{"hidden_size": 128, "rope_theta": 10000.0, "init_std_up": 0.0442, "schedule": "wsd", "max_steps": 8568}
Each number is 128 + 32 x the weight over its row's rms, rounded and kept within 0 to 255. Layers, rows and columns count from 0. The size above them is the row's rms in percent of the matrix's.

# layer 4 MLP down (transposed), 320x128, rms 0.0952, rows 33-67, columns 0-63
size [ 95 110  96 107 102  98 100  94  95  96 107 107  98 101  99  96 106  95 104 101 101  94 101  97  94  96 105  96  98  99  99 106 103  94  98]
[[ 64 122 104 134 183 183 105 110 147 108  86 176  69 137 132 134  57 107 131 157  61 117 144  77  85 170 149  95  79  94 140 143 109 153 170  97 164 174  92 117 125 144 168 148 131 142 120  88 104 100 132 170 139 115 127 162 136 110 173 131 102 146 151 171]
 [135 138 137 145 105 145 123 188 156 138 148  91 131 105 179 115 134 165  85  77  72 106 114 108 147 140 159  85  92 155 170 112 119 139 146 116  96 140 137 152 152 127 114 128 104 121 171  82  91 112 152  57 161 118 176 147 103 101 149 138  95  52  60 117]
 [127 182 125  70 168 152 126 129 155  80 130 124 125 128 144 113  97 193  91 151 226 142 116  65 118 144  97 187  96  94 144 132  75  93  70 149 136 130 152 128 131 113 123  96 161 228 111 154  82 181 149 138 148 155 125 170  51 136  87 150 151 101 115 118]
 [113 140 106 151 120  89 129 126 104  93 146 129 148 110 194 135  50 135 159 140  75 109 116 159  98 133 103  97  94 135 159 162 125 136 124 169 171 119  91 139 143 135 146 159 157 116 108 136 113 152 140 118 166 160 153 123 124 150 144 122 122 137 125  99]
 [ 86  77  82 134 140 115 108 101  95 116 125 138 110 120 102 104  63 205 148 125 110 139 181 117  58 129 214 144 136 168  96 177 114 169  79  37 151 154 130  89  97 116 133 176 163  91 144 141 129 156 106 107 136 105 181 139  86 116 111 118  89 106 102 161]
 [ 85 125 143 157 116 128 112 132 108 129 122 118 110  98 169  97 117 121 133 131  94  85 104 143 195 104 105  56  60 182 137 107 120 165  39 120 107 137 143 103 179 159 204 117 166 104 126 135 120 136 142 120 128 180 106 135 148 143 150 152 151  99 117 125]
 [100 159 167 113 147  98 106 161 164 133 131 117  89 132 122  91 171  99 107 171 193 127 104 140  72  64 143 102  70 135 158 151 129 154 151 142 142 143  97 129  86 182 192 145 139 195 180 130 131 110  90 115 105 153 114 157 120 159 131  69 217 119 100 125]
 [ 75 165 147 179  95 148 127 113 171 154 137 167 126  95 147 103 141 105  67 175 188 141  75 129  66 104  91  64 140 118 127 168 159 124  94 104 108 149 124 131 144 187 150 117 176 100 154 173 148 157 157 105  57 109 159 134  65 120 105 147 162 106 135  80]
 [163 153  92 129 101 123 119 191 109  60 146 180 125 136  96 163 150 114 156 142 200 110 130 138  75  79 142 167 122 132 104  89  82 111 117 104 154 125 141 108 152 121 166 151  34 110 168 128 139 153 107 140 121  71 147  83 185 240 158 128 128 205 151 137]
 [ 73 116 106 141  76 115 123 112 101 166 144 148 114 161  94 107 111 158 155  92  48 104 119 123 136 166 103 142 103 225 157 178  91 111 131 114 154 159  93  57 128 114  87 161 141 125 111 131 134 114 132  99 185 168 184 124  78  88 118 158 124  66 150 176]
 [135 123  80 122  70  96 145 156 156 118 148  84 139 135 106  95 104 116 115 126 121 146 156 137 110 157 132 163 101 172  91 177 175 115 129 102 156 123 150 143  70 133 103 104  62  94 123 173 166  97 149 125 104 160 196  72 116 135 120 154 123 102 154 161]
 [113 123  82 112 158  96 139 108 107 129 136 178 196 156  80 126 156 142 151 124 153 148 133 141  39  77 130  68 148  81 158 143 154 169 129 156  86 114 130 123 109 125 131 144  96 126  75  72 172 135  92 152 182 171 161 135 133 102 161 125 100 112 145  54]
 [200 141  69 123 113 126 143 131 152  82 185 174 159 154 135 184  61 170 139 119 185 116 144 116 161  77 122 119 105 166  97  71 142 143  92 112 132 108 149 158 153 169 125 131 104 145 147 119 143 153 120 170  83 149 161  58 142 129 124 105 122 156 183  89]
 [118 141 130  99  71 121 125 128 114 123 102 144 133 139 121 197 157 105 129 129 108 154 129 157  64 116 193 162 111 143 116 123  98 121 180  61 149 166 152 143  96 147 144  85 106 101 183  82 146 130 149 164 109 123 153 118 158 205 139 132 166 165 221 151]
 [ 84 113 137 120  84 131 134 121  80 121 117 101  90 125 105 126 146 101 155 106  96  94 152  91 155 212 113 175  86 135 143  69 158 135 133 127 141 169 142 110 109 131 164 116 124 150  99 117 222 123  93 111 194 192 141 168 127  64 148 151 137 141 127 137]
 [126 139  56 144 147 114  88  71 161 139  90  98 181 154 129  66 196 175  68  92 131  71 145 137 130 133 134 102 117 147  98 125 183 165 194 137  49 129 126 130 109 151 152 167 127 125 116 120 114 135 168 192 119  29 154 110 122 136 156 110 148 115 168 137]
 [ 86 115 175  80 124 115 143 126 154 128 119 158  77 132 152 169 139  92 100 144 139 132  98  86  83 115 121 190 139 134  86  90 128 170 124 109 150 132 151 157  69 153 161 145 125 126 144 187 117 132 116 128 137  83 123  98  94  93 100 130 126 190 192  88]
 [110 118  93 120 145 141 126 103 137  93 102 109  67 105  64 112 174  60  88 135 175 172 131 117 147 135 115 126 183 108  77 107 112 137  80 161 144 117  70 118 154 142 167 108 119 101 161  87 112 162 140 126 141 123 152 129 108 140 153 156 151 154 189 186]
 [149 173 122  97 103 129 112  76  96 113 169 182 111 134  65 111 139  78  97 126 226 155 135 197 108  64 119 127 130 164 142 113 126 144  67  91 133 138 169 105 115 157 103  96 132 164 146 120 158 182 117 124 162 104 122 142 104 142 138 158 112  81 128  92]
 [125 171 147 109 137 119 137 103 105 156 101 108 152 136  97 112 182 127 139 154  87 128 228 146   0 146 204 150 141 154 120 122 123 155 175 157 142 151 179 111 118 138 160 136 120 122 123 126 142 147 109 179  73 110 119 102 141 155  97  82 113 162 140 134]
 [105 158 109 186 141 165 128 128 184 175 131 110 144 154  60 165 122 102 138 132  88 140 145 153 255  71 134  82  87 120 179 179 151 123 116 140 142 117 116 120 114 122  72 109 140 152 187 104  95 141 106 141 131 139 113 132 106 125 139 111 130 101  95 149]
 [205 124  68 140 130 146 161 126  98 178 141 113 128 110 228  90  67 162 123 123 154 165  84 111 168  78  88  59 112 129  86  95  49  85 169  96 101 190 125 128 128 122 178 111 112  87 139 142 157 137 145 109 107 117 129  68 171 190 146  99 126 167 104 129]
 [139 116 174 105 118  94 103  75 146 194 106 141 166 161  98 146 184 135  89 163  95  91 129 116  89 182 144  90 161 144 108 163  61 126 153 132 132 143 178 123 118 131 197 130 121 162  77 142  78  78 138 100  95 188 154 148 157  93 146 165 120 126 131 137]
 [100 100  97 195  86  41 168 163 131 121 144  61 171 144 121 125 122 127 128 185  73 165  66  93 205 103 130 116  98  55 144 101 101 147 121  83 139 148 119  84 112 143 150 194 131 132 123 150 114  86 117 119 127 127 104 144  89 138  89 106 125 121 106  97]
 [152 162 122 108 139 142  89 122 156  92 119 101 108 133 117 130 105 110  91 150 218 169 137 170 124 107 109 167 183 124  96 141 154 100 115 168 177 104 172 100 100 113 143 141 173 156 105  92 120 103 124 139 123 147 186 152  86 121 126  92 156  91 146  95]
 [ 98 149 176  98 120 124 115 180  72  69 193 137 191 149 142 148 106 110 138 162 159 149  62 136 123 122 110 125 123  99 127 137 147 107  55 141  62  75 154 104 184 152  99 144  93 106 175 181 133 111 120 190 170 120 132 123 168 106 176 146 104 116 144 104]
 [114 112 144  81 105 143 159 149 116 128 152 159 134 135 125 106 114 153 101 108 226 114  65 109  56 170 150 135 117 166 139 132 125 138 125 152 102 104 176 112 133 120  79 154 120 115 144  83 144 146  74 124 116 100 155 203 142 144 113 159 116  57 171 153]
 [122 128 137 176  83 126 117 162 145 151 124 116 112 131 163 103 109 179 121  92  98 120  85 110 176 123 101 147 106 111 125  42  98 113 206  90 128  87 149 112 134 124 156 150 186  83  93 114  72 155  78 142 110  93 101 127 101 143 170 143 147 111 162 157]
 [137 160 133 124 168 122 173 138 148 169  76 168 174 131 117 185  90 155 194 126 223  67 120 135 125 111 116 144 148 111 125 182 109 100 128  90 127  99 101  64 119 105 102 150  94  92 142 113 134 139 121 162 143 123 130  94 128 161  90 125 104 160 113 112]
 [112  41  84  84 109 194  95 117 160 128  77 151 173 143 104 154 179  94 128 146  74 129 156 111 149 200 126 100 208 137 141  83 170 107 129  91 113 143 115 127 159 148 106 164 114  67 126 135 138 123 115 109 134 165  84 142 119 156 148 128 139 121 164 171]
 [119 126 113  91  68  87 146 131 128 101 148 142 172 119  95 101 102 181 199 137 174 139 139 144 154 212 124 177 102 116 158  99 111 139 124  74 179 117 187 122 119  99 150  99  90 100  89 114 191 100 105 134 159 115 103 130 175 178 148 145 143  62 149 159]
 [ 96 100 160 157 151 159 124 170 169  50  88  80 166 123 123 174 144 158 117 136  84 143 132 152 237 161 113  60 117  84  92 145 148 162 111 103 163 160 118 130 103 156 161 108 113 175 115 105  89  66 167 119  67 179 100 127  87 155 131 149  95 110 111 170]
 [110 112  97  73 128 112 117  81 145  94  93 157 170 147 103 120  88 104 148  94 171 111 110 128 143 118 134 115 112 121 117  72 151  76 153 127  94 180 154 173 160 162 103 135  89 112  69 154 120 117  97 132 118  76 100 132 141 173 147 177 110 126  99 200]
 [ 20 159 125  94 125  81 134  89 225 166 124 132 144 125 133 152 177 153 136 153 181 168 147 123  83 111 164 103  88  85  89 150 121  88 172 166 129 108 158 113 163 110 122 142  66 189  89 157 142 140 104 110 173 128 159 173 205 120 119 152 128 162 160 154]
 [124 178 132 138 147  85 147 171  89 128 110 140 175 169 132 123 176 139  66 119 128 117 151  84  24 163 175 128 207 119 101 164 154 128  73 116 159 138 118 124 135 132 115  91  93  98 107 127 162 133 157 110 107 124 150 113  99  49  88 176 143 179 101 134]]
# layer 4 MLP gate, 320x128, rms 0.109, rows 34-68, columns 0-63
size [113 101  98 103  87  92  85 103  94 103 109  98 107 101  87  96  99 110  99  95  81 103  93  89  92 110  88  95 101 103 100  98  93  96 102]
[[118 170 138 102  77  89 130 127 121 155 141  99 159 103  80 128 111 108 125 132 117 102 155 147 129 134 130 133  95 136  90 167 125 131 109 160 107 144 114  88 104 166 130 112 105 170 192 148 109 157 144 162 141 114 100 136  55 133  85 138 143  88 194  72]
 [147 103 171 160 131 111 102 139 152 146 122  87 129 124 150  96  55 118 186 168 112  97 198 129 143 167  83  99 110 161  89 154 108  55 117 114  97 170 160 128 113 114 127 151 139  77 117  80 141 107 109 175 117  93 116 119 133  92 135 165 146 125 117 150]
 [133 139 104 124 142 101 148 131 110 170 211 104 141 172 128 145 108  79 104 185 114 110 141 105 151 136 120  77 109 138 114 139 117 135 121 111 112  66  92 110 123 173 138 185 148 130 138  93 140  93  64 149 104 122 113 122  97  62  79  89  63 152 155 146]
 [111 157 114 143 137 136  90 140 156 150 155 148 145  76 109 149  87 144 187  96  79 119  69 150 182 141 102 120  82 158 123 118 100  80 178 128 128 166 181 138 136 119 125  89 205 147 104 211 139 118 131 117 108 129 160 145 125 107 120  81 132  89 114 144]
 [170 152 127 120 185 155  97  76 153  84  77 138 168 164 132 125 111 148 111 182 107 105 139 114 173 146 106 138 118  96 132 123 158 125 131 171 105 125 128 133 152 125 168 152 115 133 168 130 149 136  88 159 128 162  97 195  79 119 104 104 220  92 100  98]
 [138 213  99 102  50 110 120 175  88 180 168  79 165 152 159 141 102 106 134  98 105  86  85 113 171 157  71 144 120 194 133 126 137 113 107 101 123 161 132 153 109  92 116 169 104 156 171 138 206 127 104 190  67 121  85 144 109 129 147  97 117 140 108 114]
 [ 85 126 150 127  63  84 137 153 134 128  91 151 124  96 168 149 147 142 117 135 123 114 127  95 121 109 174 158 149 140 175 134 167 149 160 103 185 137 135 152 109  87 116  83 109 142 160 100 152  97 161 171 137 181 112 110 127  45 108 127 147  95 184  95]
 [162  61 157 141 147 112 123  76 106 114 154 141 118 132 176 122 124 156 140 155  79 101  85  92 159 170 123 109  77 158 161 100 151 121 148 153  93 135 130 152 145 124 106  95 186 156 126 130  94 104 122  87 133 114 110 194  82 131 122 139 131 111 149 103]
 [130 141 116 134  81 128 148 208 122 122 198 145 134 114  86 130 119 125 149 136  92 164  75 178 144 205 106 131 109 156  61 120  74 119 151  61  68 137 108 132 155 127 139 128 122 118 157 161 113 126  76 121 143 140 105 143 124  75 121 191 136 185 140 122]
 [142  84 172 132 158 124 104 168 120 195 121 141 197 133 137 121 151 110 107 169 107 111 165 126 144 105 103  99  99 155 115 157  89 133 139 108 170 138 125  83 175 112 171 169 134 151 214 134 190  96  96 192  99  72 117 180  87 126  87  84 101 126  83 142]
 [ 95 213 135 147  68  82  78 132  86 165 131  76 138 122  88 184  98 111  89 111  98  74 163 154 145 129 161 119 115 175 101 122 108  83 156  76 130 141 156 168 109 108 109 118 125 109 172 186 153 133 157 154  83 102  85 153 142  68 139 171 101 178 123 143]
 [110 139 180  71 166 169 171 139  99 161 104 127  98 101 155 106  88 128 184 146  79  95 164 110 143 211  65  97 152 136 117 124 188 129 145 168  73 143 127  92 164 165 126 112 101  92 139 108 169 175  82 142 154  72  96 154 111 145 132  65 151 130 135  51]
 [168 175 126 148 100 141 131  80 133 126 148 141  89 119 141 116  95 169  91 161 101 128 106 115 163 153 112  91 125 125 127 135  95 146 147 102 126 103  87  95 210 201 160 171 140 111 117 147 141 185 150 121 113 127 138 130  63 144 113 109 172 151 103  88]
 [118 151 212 122 152 146  53  90 136  66 155 132  95 146 111 159  91 143 135 115  98  77  99 182 174 137 117  94  46 205  62 135 121  91 119 171 123 117 135 120 138  62 129 116  88 130 175 129 101 118  90 185 144 122  67 163 138 130 109 141 184  97 118  88]
 [122 150  91 103 163 122  46 122 109 181 124 103 205  96 125 120 126 121 155 174  70  71 189 120 118 161 113 221 126 139 130 155  97 109 144 156 159 144 176 165 125 107 134  89 161 147 134 114 135 122 131 142 147 132 143 107 175 100 113 125 144 116  73  89]
 [157 168 142 132  92 128 108 128  64  96 135 111 154 127  89 115 107 137  60  80  79  87 165  99 120 241 101  89 162 142 108  96 120  95 166 104  85 135 138 156 168 118  74 166 134  86  95 127 162 156 129 174 143 123 150 150  96 144  92 141 167 109 144 142]
 [158 112 163 135 107  62 171 124  66 151 122  51 133 181 123 101  84  73 107 152 129 130 135  73 141 155  95  88 125 137 109 120 184 149 129 141 133 140 165 165  64 119 133 106 140 131 163 136 175 135  66 199 103 138  91  94 107  86  82 136  98 159 140 158]
 [120 183  80 104 148  97  88 157 113 175 165 135 132  90 122 139 102 149 126 162 106 104 110 125 165 107 118 105 144 160 117 128 120  84 155 122 112 155 108 119 107 171 178 123 131 153 141 165 145  74 141  90  78 146  77  96  77 137 134 125 113 142  66  89]
 [153  90 138  82 186 119 120 134  68 127 167  96 141 128 138 124 133 172 118 117  70 119  96 120 117 188  78  71 134 143 100 182 131 166 172 182 170 165  84 136  55 132 204 120 111 127 196 146 117 171 119 151 136 158 131  97  93 150 112 165 124  84  99  72]
 [114 134 205 145 124  95 157 126 126 116 105 165  84 127 116 177  99 137  88 144 105 131 150 137 157 108 111  93 131 154 123 148 154  82 152 166 141  99 176 100 152  79 146 137 132  99 136 129 200 191  89 151 121  82 167  33 175  67 135 122 103 116 102 148]
 [125 153 160 127 111  99 149 135 127 185  95 127 135  85 138 186 123  85 152 129 116  80  94 124 144 160 188 139 111 136 133 147 129 154 129 141 112  92 149 151 100 161 194 145 121  94 143  55  90 119 177 181 158 107 178 130  60 106  84 170 149 127 168 141]
 [115  73 150 128 111 121 145 141  84 160 121 156 159  92 128 116 152 105  71 109 116 114 130 168 136 188 149 119 154 157 103 121 146 138 135 118 101 218  76 152 107 146 154 134  92 109 107  94 208 123 122 141  39 121 111 147 116 113 147 110 210  85  80  93]
 [102 174 115 151  50  82 111 139 102 140 192  95  86 149 118 118 124  61  93 105 129 140 106 151 147 187 178 141 152 153 117 168 145 109 144  98 181 161 120 112  92 185 166 156 171 152 132 142 148  98 165 105 108 150  73 136  96 125 105  90 142 113  94  99]
 [183 105  59 170 103  80 118 158  77 128  80 138 143 108  80 162 121 168 111 140 121 112 136  78 128 142  90 149 124 102 116 142  85 132 166 111 146 178 123  97 125 142 122 138 153 128 100 139 157  79  74 103 141 108 161 144 109 124 108 122 202 126 105 111]
 [107  60 130 157  97 126 102 122 110  97 141 124 112 146 124  69 142 152 109 133 123 165 104 141 206 124 165 123  62 130  84 142 105  93 107  42 138 137 170 142 165 120 157  92 119 136 188 134 109 130 150  91  93  57 144 101 142 170  95 157 117  87 162 147]
 [144 151 147 195 152 137 131 136 108 200 140 149 149 133 137  93 106  97 135 161 114  92 102  94 157 128  92 137  98 160 188 120 102 128  99 101 145 166 176  77 105 183 174 178 155 136 147 102 146  74 132 106 102 130 135 148 113  97  73 127 101 129 115 155]
 [167 136 169 106 132 123 104 107 133 114 125 142 173 122 117 122 105  92 148  73 123  45 103  84 126 144 154 126  92 152 143 165 152 138 125 167 132 105 141 119 158  86 162 140 110 106 135 116 106 120 103 147 126 129  79 103 111 160 107  92 149 145 133  90]
 [199 124 150 148 126 140 122 107 144  97 129 112  99 165 113  68 101 111 108  96  88 131 136 156 118 118  73 192 152 118  83 106 151  85 165 140  73 152 138 155 128 156 115  77 159 136 159 183 167 134  93 111  61  98 152 133 186 115 106 118 167 172  80 103]
 [ 85 147 124 158 101  90  90 101 115 110 105  82 161 162  98  98  83 145 113 189  97 119 144 109 185 169 158 162 111 186  83 156 160 124 140  84 161 100 161 123 173 155 112 147 107 106 190 122 148 155 144  93 117 134 145 136 120 125 116 140 122 140  71  51]
 [180 156 186  79 143 121 130 101  66 173 122 115 125 161 139 105 105 102 152 186 125 141  79 157 155  92 150 103  76 167 164 191  98 141 115 154 110 131  85 137 132 166 130 119 136 110 229 115 101 164 144 115 143 142 117 102 141 157 104  69 117 104 137  97]
 [ 16 131 168 153  94  55  98 185 107 106 203 120 119 134 124 144 124 161  94 136 108 115 119 147 158 146 157 117 120 123 108 164  74 112 127 101 166 166 165 116  88  61 173 112 119 132 163 126 150  96 127 220  72  82 127 121 108  93 140 168 130  97 165 132]
 [127 210 172 108 108 152 133 157 170 115 152 104 147 119 147  99  41 131 131 160 123 138 167 114 148 146 119  86 114 159 118 153 132  85 137 141 173 142 198 130 160 112  88 128 103 110 151 126 155  56  66 125 118  88 177 112 125 125 145 109 176 131 129 118]
 [117  59 145 134  95 141 108 167 149  95 143 208  90 162 166 144  98 130 159 157 108 143 126  78 132 147 112 143 120 151 142 137 179 125 170 136 119 193 106 110  99  89 123 150 119 134 136 102 140 190  99 179  87  79  49 139  81 133 116 145 153 102 148  91]
 [164 194 144 134 135  31 159  97 131 146 173 125 124 110 165 160 127 124  89 156 117 115 153 139 153 143 134 158 155 211 183 102 162 141 112  71 172  81 102 140  83 107  85 144 115 149 164 155  75 161 153 101 103 155 111 158  87  90 121 131  29 106 110 127]
 [133 124 134 120 127 102  97 152  80 126 114 165 119  90 108 148  83 193 150 138  86 183 109 127 156 154  86  71 118 140 151 143  94 129 146  99  88 197 121 157 108 144 134 168 199 100 127 163 136 105  78  90  85 164  76 154  92  56 139 112 209 141 135 110]]
# layer 4 MLP up, 320x128, rms 0.0968, rows 34-68, columns 0-63
size [113  98 110 101  94 103  92  93  94 109 106 103 106 101  91 108  90 103 101 103  94 103 101  92  90 104  95  95  94  99 106  99  94  95  99]
[[ 92 122 131 104 105 111  93 144  86 114 102 109 180 120 172 172 176 138 144 104 117  87 118 171  83 140 132  74 165  69 116  73  91 138 145 119 101 147 124 138 153  64 141  85  53 138  98 139 152  97 122 117 199  72 120 120 144  93 147 148 162 157 171 132]
 [155 113 208 169 150  12 169 160 138 130 113 102 113 123  78 148  97  48 163 133 139 155 135 157 116 116 155 115  60 147 177 158 129 117 134 128 152 133 123 137 148 122 155 195 163 145 128 149 114  91 115  84 111 145 115  82 167  92 160 137 133 138 177 160]
 [111 143 170 182 128 115 143 186  81 166 137  61 206 134 194 141 145 130  89 162 135 110 163 157 136 124 115 107 145 171 130 128  73  90 107  77 141 132 107 150 143 161 117 149 149 137 126 160  37  76 121 101 143 144 127  80 175 144 138 124 154 123 139 126]
 [ 86 122 107 126 134 144 177 127 121 135  85 117 136 168  64  95 120 170 115 134 120 122 182 100 128  93 124  83 162 150 144 162  95 188 141 127 150 168  91  91 191 171 157 194 102 104 130  97 168 185 101 115 130 164 164 107  63 149  92 174 133 149 105 145]
 [143 131 131 144 150 126 139  96 154 105  71 128 143 120 153 100  87 104 157  82 118 112 147 177 184 127 140 143 124 122 138 151 165 146 130 185 115 193 133 161  95 146  81  89 114 137 156  84 122 144 132 105 133 129  67 164 169 155 152 171 131  56 114  92]
 [127 187 146 113  93 139 121 100 139 186 118  73 130 211 103 118 127 109 151 149 117  79 135 151 119 135 128 133 167 189 177  94 156 109 109 146 116 132 126  90  57 156 155 106 179 110 121  98 152  97 171 170  70 151 154 117  91 140 103 121 178 147  66 135]
 [ 71  66 153 205 145 116 214 149 107  96 118 145 108  99  92 180 131 151  93 107 125 138 171 125 120 124 155 139 122  86 101 134 133 134 163 109 148  57 151 105 205 117  65 148  95 154 115 155 108 109  98 148 161 118 136 138 103  70 100 121  77 155 132 165]
 [110 107 185 106 132 161 194  72  95 100 135  75 136 183 130 143 122  60 171 158 140 149 152  77 123 131  57 102 122 148 125 141 132 133  95 121 105  95  65 163 182 174 117 103 153 168 161 119 146 102 101 130 100 108 101  95  92 139 197 122 150  86 152 111]
 [145 177 112 103 110 114 111 124 134  98  73 161 114 173 168  77 107 110 102 117 153  87 123 149 149 165  81 166 124 151 162 146 119 112 113 117 116 178  57  95 146  68  96  79 116 189 161 157 136 125  97 132 132 135 134 109 101 151 165 160 106 109 208 118]
 [119 178  93 137 165 114 150 156 137 141 117 100 118 132 123 124 108 135 133 103 121  74 164 153 152 195 123 109 175 126 125  88 128 103 114 146  90 105 141 165 121 158  74 118  76  81  75 140 112  56  80 140 139 125  74 118 128  96 191  95 180 109  74 115]
 [164 118 147 131 105  78  80  93 103 133 115 118  98 159  83 122 108   1  71 123 153 125 156  91 121 132 166 118 110 118  61 162 123 131 129 150 197 104 158 151 118 149 128 103 128  80 111 216 152 124  64 155 193 155 136 177 132 114 129 159 115 178 119 152]
 [135  92 161 126  38 131 170 194 114  97  96  92 141 144 105 127 117 111 121 108 141 118 145  85 174 113 113 140  88  93 169  66 124 115 100 142 163  94 122 170 158 148 125 119 100 133 171 155 122 107  98 184  83  70 108  96 158 118 135  91 121 121 134  78]
 [152  91  95  91 131 159 143 123  86  90  71 159 123 103 118 150 181  68 170 169 145 162 157 148  88 171 161 136 125 141 157  92 137 119 128  95 122 145 141 154 129 107 118  98 143 120 173  98 163 209  64 120 155 179 163 145 146 122  78 112  92 113 181 130]
 [181 109 122 138 137 106 149 151 163 231  97 134 186 161 118 111 153 136 143 166 121  99 175 156 138 100  62 124  96  94 158 118 129 108 174 144 160 119 118 125 136 139  86  89 115 144 102 114 105 157 109  77 186 152  80 115 152  91 128 118  79  85  98 175]
 [ 92 106  51  73 138 122  41 109 119 137 123 109  97 145 130 102 129 138 126 122 120 109 163  87 145 144 121 138 187 145 144 140 151 167  92 138  99 136 128  68 110  76 139 112 193 147 185  98 125 135 177 109 174 144 175  99 109 161  51 121  76 108 134 130]
 [106 129 129 131 119 119 113 140 140 122  71 177  87 107 101 208  95 108  96 173 111 140 113 100 127 186 166 149 117 169 141 140 136 154 142  94 103 137 207 119  99 131 152 134 130  19 164 163 106 146 119  78 167 197 121 111 126  66 131 125 132 171  81 118]
 [104 128 130 149 119  62 102 184 139 154 109 155 135 124 136  74 169 210  95 152 130 142 159 176 147 131  78 112  68 120 104  91 115 134 115  77 152 155 170 108 147  87 158 129 141 121 130 135 126 120 114 168 141 100 179 113 148 103 141 152 149  95  59 112]
 [ 73 160  97 144 113 168 138 155 110 103 121  98 156  83 131  93 120  73 181 143 108  76 101 142 139 141 139 158 138 147 122  97 160 145 157 109 140  98 176 134 129  77 151 121  80 146 126 127 109 161 145  82 210 147  87 179 112  84 145 138  81 147 108  89]
 [ 96 136 191  90 103  94 101 119 126 140 172 132 157  87 137 165  80  89  91  88 165  52 154  71 103 118 187 116 148 103 122  51 107 150 137 108 211 145 129 156 145 159 143 152  88 120 132 113 135 106 175 181  93 105 157  78 123 102 159  73 147 138 184 104]
 [188  66  99 132 106 172 200 155 106  83 165 132 158 133 121  37 176  69 163 180 136 131 123 189  97 118 119 170 153  58 108  73 134  88 123  61 125 121 108 144 136 134 165 146  96 159  55 133 158 144 116 142  79 150 104 159 134 136 157 144 112 161 153 123]
 [122 170 156 142 118 124 110 122 148  98 128 110  92 105 123 160 161  89  77 133 133 136 162 155  76  96 115  92 141 106 144  99 214  94 146 161 125 135 143 146  88 135 124  60 113 115 100 126 144  23 146 177 196 115 151 125 184  71 135  97 135  89 124 121]
 [130 155 148 118 141  15 179 132 102 141  88 135  92  56 148  82 105 101 134 175 128 102  93  72 124 105 145  78 159 101  82 125 105 123 144 159 173  71 112 169 153 139 149 162 100 170 139  94 132 162 164 170 116 197 136 111 148  99 141  77 134 154 141  98]
 [ 87 160 140 129 132 127  93 156 104 115 123  86 124 187 175 207 131 158 136 123 135 124 122  86 142  89 115 158 131 134 139 138 133 187  85 101  98 172 147 153 153  49 108 100 139 160 135  88 115 127 212  63 163 176 141 140  88 123 101 181 157 127  82 153]
 [ 58 137 116 154  96  86 170 129  98  81 108  84 172  88  58 165 124 145 176  79 126 142 167 127 122 143 102 128  56  98 131  92  91 120 150 180 123 137 162  81 141 122  97 116 117 142 161 167 116  90  80 128 126  69 118 126 175 128 130 173 129 127 183 145]
 [140 216 120 105 143  82 110 243  92 150 175 117 164  97 145 115 140 108 154 167 134  61 122 156 145 123  82 134 147 194 180 152  90 154 102 138 106 134  87  88 118 168 117 138  91 102 132 101 130 113 122 203 180 169 167 104 117 112 166 102 180 114 116  92]
 [192 111 144  99 145 125 125 159  69  88 130  93 177 126 105 158 136 116 107 151 138 169 110 128 125 136 140 122 110  81  56 104 158 105  87  81 138 140  49 163 102 242 154 134 125 207 146  94 120 114 144 182  57 123 137 156 126 143 130 128 124 140 106 154]
 [191 149 138  76 129 115 113 133 147 138 120 145 126  77 121 143  98 213 123  98 131  76 141 121 118 184  80 138  98 147 100 121 218  90 162 138  95  78 159 111 141 103 141 103 124 112  41 157  89 148 145 184 141 114  89 149 148 169  83  77 139 144 133 119]
 [120 141 133 158  64 130 148 114 139  99 178 156 130 100 165 112 146 139 138 202 158 110  66  97 116 136 143 153 106 160 143 129 117 120 120 109 127 118 118  71 114 156 145 131 167 138 151  85 104  87  63 152 160 115  91 147 162 178  96  79 186 105 149 121]
 [131  69 155 179 141  46 110 137  92 134  95 164  80 211 134 128 133  74 127 127 153 158  86 116 113 121 144 123  79 171  93 108 119 137 136 103 106 180 158 102 159 109 148 108 180 108 138 119 114 103 161  95  61 123 117 123 121 124 124 148 155 135  93 110]
 [114 113 137 123 146 172 140  87 171 143 151 146 129 181  72 158 139 105 147  89 150 140 148 127 121  92 130 133  63 126 142 129 133 181  76 149 102 147 112 151 196 116 117 153 189 189 176  58 112 129 144 189  88 192 143 113 106 138 122 101 100 116 137 162]
 [129 124  60 151 122 152 123 127  89 147 147 154 120 167 142  83 157 142 189 153 141 168 124 213 139 114 137  95 162 158 173  60 111 121 160 118 151 125 132  90 140 102  97 135  96 151 130 126 159 115  63  81 104 154  68 142  91 134 113 105  52 105 114 169]
 [161 172 174  94 107  62 150  92 117 158  81 145 150  66 176 137 121 137 115 155 140  74 172 180 115 142 169 112 101  97 136  97 176 155 119 148 144 101 156 152 160  51 146 106 212 170 113  96 143 134 131 155 112 124 174  99 134 125 126 124 101 160 125 146]
 [ 64 156 125 170 134 143 138 141  81 132 134 100 149 112 189 107 161 153 134 130 115 100  79 108 147 120 136 135  76 149  69 134 158 162 103  79 104 156 117 139 158  98 168 124 176 145 115 182 149  85 112 202 157 116  85 107 107 131 163 144 167 146 163  62]
 [111 160  67 118 125  86  95 109 102 151 162 140 137 116 101  79 155 162 143 113 126 116 123 111 153 136 123 142 182  95 188  88 114 155 133  77 164 126  74 130  71 152 120 156 136 150 138 164 134 112 152 181 130 156 178 169 113 177 126 198 148 149 120 112]
 [151 110 118  86 162  88 126 127 141 112 196 129 139 174  91  74 178 120 163 134 136 128 127 122 126 138  84 149 129 137 136  90 148  60  95 130 180 120 122 180 157 108 131 129 119 129 140 172  80 103 170 189  99  76 143 123 179 197 131 184 158 136  65 109]]